config.toml
head_dim = 64
intermediate_size = 640
norm = "rmsnorm"
norm_eps = 1e-05
qk_norm = false
bias = "none"
init_std_down = 0.0391
lr_mult_qkv = 0.5
lr_head = 0.00462
decay_fraction = 1.0
final_lr_fraction = 0.05
max_seq_len = 1024
train_tokens = 293100000
max_steps = 4473
dataset = "wikipedia_en"
Each number is 128 + 24 x the weight over its row's rms, rounded and kept within 0 to 255. Layers, rows and columns count from 0. Numbers have three digits each. The size before them is the row's rms in percent of the matrix's.

# layer 5 MLP up, 640x320, rms 0.0391, rows 597-639, columns 240-319
101:110134126122081101138126139111186157112156097118108113134093095149124143087165119114168206176066171095153133135156126146142164145133130135128129133160101130100125095144113124129106109144143170102126144118124134121140125097068106116129148139
098:153136127085116178124157155132130129146131123161163136120133090088120139145140123159118082143160099084089130145142121140138118147146134156142139136115108143174111182134106111087120159145130114136129160129148104137164156107137111132121112148
094:122197115103120113118144117154147114116148146091131190152098108157119086167159166114118065155098184143118140132108158129090123129123132139130115104124138133120152123122128146094143097123118087078103128120111108141110143111107127131102141115
103:128122090145151130075174125140134113118114095126132161115146103104116138136120090134107111143098152125179079151125178171148164147148102140110141113122144141114168124129138111156119152174133138098171140148159148177149110170147118149125157112
097:106123147158162137169100113141129114085127111122040139135151121148155122100143125128124140127114117136136120102174141130127094065123133154146159152159124150106164116104121113108110111110069098151168108125132120099128135150156118119144140118
107:114093138124148117124146147112131153100112109088123154134148140104121119120116199101149096158145155129092125088143095180104125137167101114168115094102131130122157114097089122136115156087160157139115101106087141138095200134121127155162121095
100:157161144156140091101125089153149131154099091081138122094137121131098136143125131147152132128148122136164058114135121146148131111115124121161168142148143129130105126163118100109146119140146105115102158112176119141095129104120149130095131136
105:120135124145083104114137104121166146141109100124104131164167106085165117099128109130164132155110129083155089128103143134137137154151083143061157123134101121157146128142120155146114119163138083135116155162100113121111124099173136117146116136
092:104120163152136128135119145134172105187130104106089113125136086114159085131128140117131147115132101141104132156125159128141104137106116122102106120080115112170134130163139170162093144131160154111114147097119079142104109125064106124080124139
098:127144091115059135091146111109151135108146128090089153191125124096117202100126147132156110143106132083093127145107161126108060137144134115052120130084121106107127140122123127094114121161135151168144127170169156138118125129119162112115125144
098:073095128159145126134104092143110072107134156115141159109133131147135150158116150152150141129131143116140178139148158154135151134126104108151083134149095192131149100106107090123159125138151141123106137105106122141124111161096088112122155150
096:102138138136109130137154122120112174134140128145121148121140134128121172125103147131131134103149143148132113113106130151153114112177143121091131103161095112130078080161121122134141173136137125113125112153173124139145131119139121095113133132
095:153108134160113106149175114109151137142126156084131140126099092124128107111153140161147127126117141114120162149132141138111125171134111123129121153115099109079105138132106093172121183140126127163128139131097106175145140131088109104116110176
100:099094140164135131164146126170145122126082111141075182124116147108148108151141136153138154119135160111152154099104148157153125112102143089132129116164125126079171138088131143152130111125138142119136068088138123138162131149136122157200133143
097:073180121144113138101152102143157149113140151090129113112122116119127132109123130143107122184084164129129115091118090116126089072140090154072147154152070145115108101095171118122097134092142112108122078103155134134122141124095130164120155133
104:162122113157129114144145138099103120154138137138104157152152114146174150166091104190114137120154116115151132112134129183130161086139140090116133155166122144126101077109102133138131134141130187118141132143111101108111126117110113120117154125
101:127122112160101132122123125134127147129119146142124135155164138134094146145098150171091157138139121142132177100156147144112131142116113131147098083140121155105136120110156121138141142153158122092151123163127154138103149170143155138123141149
097:110115109141126141074128127155101129122136146119118131135143119111142142116101123105178110127138096107142126113130144121136110105116132135092087127163077091110120177155144124144138114088127127155098138127147186151142105132184153143100122130
101:115134136134092132135187086153156135150126132121104126126132100167134137128130142136166136193109154172151150104103149140121128181053116153141107092118151137119181103133089101109129129134111151091138098115095104120127126166113143103121118112
096:139104122116099088164114117131171148115104132165119117149131119106126116139125104106089145120137101173118160117153105119131087106138120119166144162127117135121158136153141134160116092165113140108167075142192084127105174144142136141099175087
100:134176120128107106125147151106121129185128139106108135134143129149128085117120141113122108175159154093109150125135133135081126142144094143133111121096129106127108134169107145103127130151087097091102132143135145136126121142162121152136099142
093:122124098154079159106131123114138122142122152143190101143061131112119129115124102100121147170140100117109141129144153130108143113091108127118072131161085097159089123118162100127130158087122119117121116077099110098137129132117099172144114152
103:139095129131177086161100119091104097138126184145115125147126099141097113091134108127164114104117141131135107102137133139128138156122135168130100130098157082100143116129123118126092114139096133123178115114137133139141129179113154141149107125
108:077119121109138139092109161111113152180141117141129128151147103146120168156133147126115124127115107113138124129114112150135143107145085112101125088139116111142131086133146135122153160114093136112129101160156137141148130147172133123140133143
109:155152160104126141115145072094135096144120106130170137121132118079083132158120115128094146133125145111130134135107121131132102173177124165114074105124129125103125121138125149110188139106107153136142135142113126111152155117117081125157131110
099:120145148138124176075107102120110120133108109151113127102148082138108139107124138151120141137156132128119096152129122148154122121118133162144126138106184167141099094118088137140111138154126103133068106120132127116094135089105140098149108128
098:100086142090119126154149112090145136118082123081089172166138175120146142076177125150126158133087156108108122150119129141188122185148116156092135145166125142148157137128127141139133163127110149167144129130117120096124124172078153094138154145
110:168149142172110135086138140113135131178120123136122184122166122093160133112088116111117133148113144144143110118074097106141173109104138121118082101119118140111129118145142156090137138116165119093145135109144141121125141105121118109128092122
110:156133130153149145092140127114119149152120142113124147102134168135156106101148146124121079134142163118109115131123131112105178119133158118111140110074138143133126142124145123110094166084158113140148115104186134151148140138090157142110095136
092:142129150128150126094152132123123149099135148094132125102128122125135088154098146119188124103098117106134125082140110135107119147084149108158110147131177151117108175168151139119125144150138112187135148111058079142169139190141100120135099153
097:138129119111152111162113135086112134140103118142111124098078118109134139111141100153126175157121123140194088111142146131115113141126119139130114119135112186149122117104108119130131112116129131120112119103102140106118141142092079164128088158
106:080179086114141133202121146140146066151154121079095156155131140131172139115147096144121171135107118180134150117111142123141114114147111134095055126176108157103123157148157139138127161095122093090124156157154133103126149113084130159128152170
108:125140133096146111132105159124119110124145127141115166158119169144150146075103123125109109165114177092095121135116167061123146140107143094169115087113163138143170127138165152088147102107148080130126137153111106106167179149137160074157125129
094:114104160130176096117145145151125120141133171120128130125089132144171136093108139130177135173116115222070112104118120144130143127112117160099126123128122109126125121111104141149166130120153086158130102101150098156138181162129145099101124073
103:120120179159135129151176139136137179114134189119121130098146134126104097122126127128130127109137134110156124105166071148128088161173147122169104124148128130179106111121157130118118103125108159093138133070095139135141181147096136152133105109
098:120161108123135143105154136153106153144086119159121096095156138154131135101104128103121090130097142141102125126138201112163140161160141148146151068153110159137131146144102115160102158137138088083124116154116158154133151107149117140092096100
101:132192101150116156157116150193131106171129163147152146149144160117111098109143132103123118141116116122136138115144115091057112119180130135116142113159149134136146105140127174105126107122148108090172106133163180116138136111124142125108168113
105:104085059145103112164100117094121196089152119107152100100160084156114116108142124171081090165118128129097121142132126158141130158127151114119146145124074143115115148134121125119135162111109128108189118111083145141162100147105141104146166139
095:131104117154193162119130183117120147083123171119105146129092127121120155150121134154193137118105145119128111152121112138108117129151126132148091124151155190129119149142111127113120114165117130140093133102114133104144144110099100125132110111
101:161116121101132118121167123165112153116152101093114110168149081095108174128143090124120069147108079147121092123125127147119149160111137122112124127124145094078126095121162087114057088122120140097136154117177096102141137137168095101159085136
106:085134112084147149114121117087108115093153167116120133105128118118123152147111115139098141148154154141107120094105128125130133127134146107121117095115141107112125141099116130105089111103141142119091125104135152126111125117139142114142119157
091:144098111123106080149131099117124120173164093198143112105106074149111103127163147128107130109121142119133078118143072144097108166095126099102183125102069074154119126096074117086145148105119137141166140132168158097137153153156151170100128135
108:098077118110170177137118075124131131119101116145144134141126095148093177101086142092159114118139125195117134135108142133115108145098162141143106156087140124133100177145126108186111140137144119116126136126098076113158115097131087162169116120
# layer 5 MLP down (transposed), 640x320, rms 0.039, rows 597-639, columns 240-319
095:155067134164137148111158125150094114164145112113151140086170115117145109149098118121097075143155106158127144131113125105118141120103135126126114122131123105155115135112165142185128117144150140143160119091125137113111136154148148158143112137
093:131124103169151073142101127164140150126126158108110099146137155147158140136125112138135153114115095134168151106141112156157136086129131164137166131104122127085105093129170103153125115108116157143107118112135153124113130154092132118126144119
098:145093163169122114145135102085124165106102145171126105076128092117130156136141125105131174114190103135157161107155091161130130119141076141115131113069157116133141140125137146138120178131127143134132096114111154113154155163106165116180113091
096:161144149123106104153096151137128177121160148103136106086103173152146126119132169145164159115136087141119170114108090111117114096095137129173135160113099137128097160072146104119126093063142167152128114102118097105166139106113143119120107144
099:149124130100081119080129123149145127122112139130172123110110124135107106115110125142126101142169141129113145154097088107130163125111157119129139091085147107148132135159152150158128137133176147104095130112119117130105159123113108143120120161
101:164176108179141131129132139141132104188143122121128112115126174149143093142147090175122135113107124137151129159124153112142132170097187135117151136144104100152088138145132133096128120130116121113166117133138123175182105154138142130125114153
100:105130109111086198120163134138104112123148188170143094145134172141119156117110107132100102139147130099132160149128125144112097137132124139126107097102136133145107125102103117153087150140132133163122100122138164121163071094136123141160133147
099:116134122111142134132149127152082143161091109144118077085086091143106160123120153133140113110117098147092170098142136134134143095098143090141113118169153113122103103104146156129136147157112111165133141153145136080156169141139130132140107131
099:095167093106127141096149143094136120102130085118092167121133154130094060100176124126082127115111093170116140139133117132120138110101111154148142120151174123117142127165108114155163124075094129115102103119130143119102093153170118146093101175
104:122138150125180117146110145118135121143100125210178097110113092137099078119127154099104128076128137118139069090161128140147158126119117132167105110163118141166121150119136136136108107150087112087109166163085106111135133114141099109100179139
096:171159144110122106130146154179140187117131117124118099100135112089133121108176088113125133100106138158127102126137106100132145126084154119080169116093145092107141137136145113158124143142109127110135096139147131126118156083125163166109111108
101:130114115127112135113122157091130113105134144135120074148103101161099097171181122120137092170129092165102159134133096098146123152102150112128117120111142090115135125075110113108133169105120107139124147105129111115114127139126119164169124163
090:136111139114127126136109112155138133111114112168134150106148151131144142155117087102139132121115119139149123100083111108130145145115174113116112126124130166159156113101153181129156064101137142084118113124150113130115142148127113147110141097
102:132133103119124145125114125113123105092131138124185088166135158117121131138096114103124123135104090122081108123132098122109143112185131137123147128140131154152116092114097117128129134140115086132120165142131144140106123151105097124063126096
112:116160139093130143135093158104139138135145103136136131143110148131104134138122130076106139100172086141129144163165158115108138174161142128131135089137195159136087142114083099139149094137129102149120131133097137160137108125157103119143102142
096:134110129087151147135118108154174143062074086130132097080114145112105093113135086139141094136130129177112127149123133111166105119129117140133137082103142118109109182118137095153155122130167140125093148125120108145142140165152135146097122130
093:118128157129191133141146128112137129108118112137138134081092107097138073148151097112188126113121137133173120125104117127113113113141128106129146160093140124144147117121085097136105099127105131141109129105116060115134132109137089125127118106
097:114164131108123127137110153098129137129129114129130122111119152109133088117113157151081146097082165118137124139110122144111117134117101155195121140096172122143144120132103096125124122135094165112166164151110112137161122146084111134174131113
097:115103109119153075152071139163093154085144133139168100129158142110114108148124119124105113082122088115125147139158108143129151090188117107102144123167078124124128163116149111157098124150136132140105121116147111154139136109128096182132143135
096:090129118079143156119154160101122079130144135125154134144186083153176151115153100154146103139101123097152106171097143119103131137129132133144135116148136149119098143150085135145113121114149114118079170146090170153178080138117133105159073158
094:100106123117098194116136109116164141122133139129153141111142135134139141124146101143119124095118098143152146109146153092182124103159139133126125129158122133111093148129163133108104091176144126147117155111106107152105160123100094110102150101
102:107137129114156085134142146145120107095141125145113168106165121127137095107122150135134132096120138122132116123113120155150148154109160162140136132134142146105160135115107170114124167134111137138150129127153150160134108117163168122083180095
099:139151138103151112130172120129110132104130099132170122154118143112153144131154168142076102124171107142113132140125142113165123087160134081128128131141141131189112119164141154128139128143164104097073177114122121121105127116130105153107117136
107:179130131165069116130152108162135075093156121120114116123133114159124081091163073147157116128147150130132156117139137134106125164098178103092147146115087152124099106105112132114138096149142110152176169118157107138102128118124117143104118121
100:101118099131121136119083136154159146152139147129116117132099177128142112151134142138155117128126129141131121125163113094105137084088174102156154151135141142126138130116154158148133063096158091112105163112146140124100124109127133132143125100
097:160130108127132112163140161141144115129134135112147149154080171131148108126117112140099073159117153147140146116149150139121127125155140086111131138147106112105184199141150092115111149135126126094150156140089087135151124161145128156104136129
099:166168107189169116095106106083129115115143129173147105102107114106098109165078127122104119109162098155144152130151122125087162088102152089169119128127153126112150121089133108134130140096120121100140137116128119119127152099133123178115130130
102:107125129081128101134121130130141136082108109090133095154125171166100125150136138102146135110155113123123160137164149118109096163152109141154176128146138118172117128096140099145135111174121134147106146130116133130145143118120174090131141161
095:113178134131107135117158143173170119126121096128134129123124090094102181110076104152136105152110113125132160124137163107153060142127143114100133117143125116127115151145140135084124149167174154136121149112097098100083124143143147130134115135
094:124134127098166133123127124122110109137100127181109126130154129131143151138153126139120138136110117154098121144126142119123104112105118190115126027131119113159145115124137119209135147114092172090123117115093146094095137132131133124087155135
092:139104108128107159110158130170139154154134154136130141142125100146085123121118103123146072102134130126078138116102086143120147133145132073129159126106119093106116140166101084109135159142093146153189106176155089163177087138169110074093107070
099:164089164137103148079157095104132179097093171151140110101143122123113104125100133111182081101171146108134098128144118197078098133101161107155233132108123120136127113105101106126151099139170126146119087073117133160136107148135125081108109117
114:109183125106139155115146122157107087154145150125128110135162106109121117108144113104114128172093170149114120113111116165135131128107062139127101145081146119113107150077131109126097132125119143097125129164126113125134110090151124097144113107
094:123168110141123105145091140121082142122114143094167095161130144095114163121130131145134133111144137068154129147132127132154125153156137138175109119129131133128123131121151103100110125121060164143158165105113148145090112095138130128090169140
102:125106144070092135138069114119123111161135093168114126127106112168150148153109135144082149129077100159124146142086150135118149111094092168140161130106089081069138093125086131100127125117134110142140105156159153154158084166167106110118114128
101:111124121154111148104146105124153121122130117116143173157130107106107120166122103131163182110135161170155139114121121145110156102118145090157137147142138113060145074064117154134125133095137123166142123093158129066140128114135137122193123122
097:097097190101146075101144136127143184130104139088121135130101082125125174134134097134125110082118141189131126135115136185149165109079140139159130134119136127099130113107129076133116182122160155124112097115107129155117139135132138107111075120
107:128149181180137104110134130121109110133080124111127130149125171108142101129113161103128170131123133137162057123152141121137132105106072142147138140130169093138111085123094101149118115103128116125108154125108133132117094164144131101111124123
093:089117121140115132127118085131119092119164102131171183133126102133146079123073116132099130102086115137134152104123136069133129113111154129149121145104092114121131096121151164152110129107129143131156115109158113150094150135163142146118116136
097:103143142128126116137066149088149099111104124150128122113097136150126092136134158131129157118151158108133138144155112097139138095109134105116126129157134128197123147145096170103122133156120115163109108150101125138127136116086117143135151140
110:108097144167114157127149159177144154122093098134135097146118095113145122133145086135138174110100102124114124149102131126092106124148140138095155142140128165164155103108082137113169143142123129119148095102102127111126150127135144126130143135
098:144110150118099137144159133136101129089040124133099132149110141130088123157117083140162149145136143141190136110143135140180137106142121134137104121151125160102154111093162103148137119148144122094099097177144142139109145146093119127110117121
099:192142136169134124124082153142161156137094160115125125115091162142175107160117084162146102087102079046159113104144114105121117131171136115138157138150123139089148061105100144137177132125144135124157132143134168140095156106150150114114132114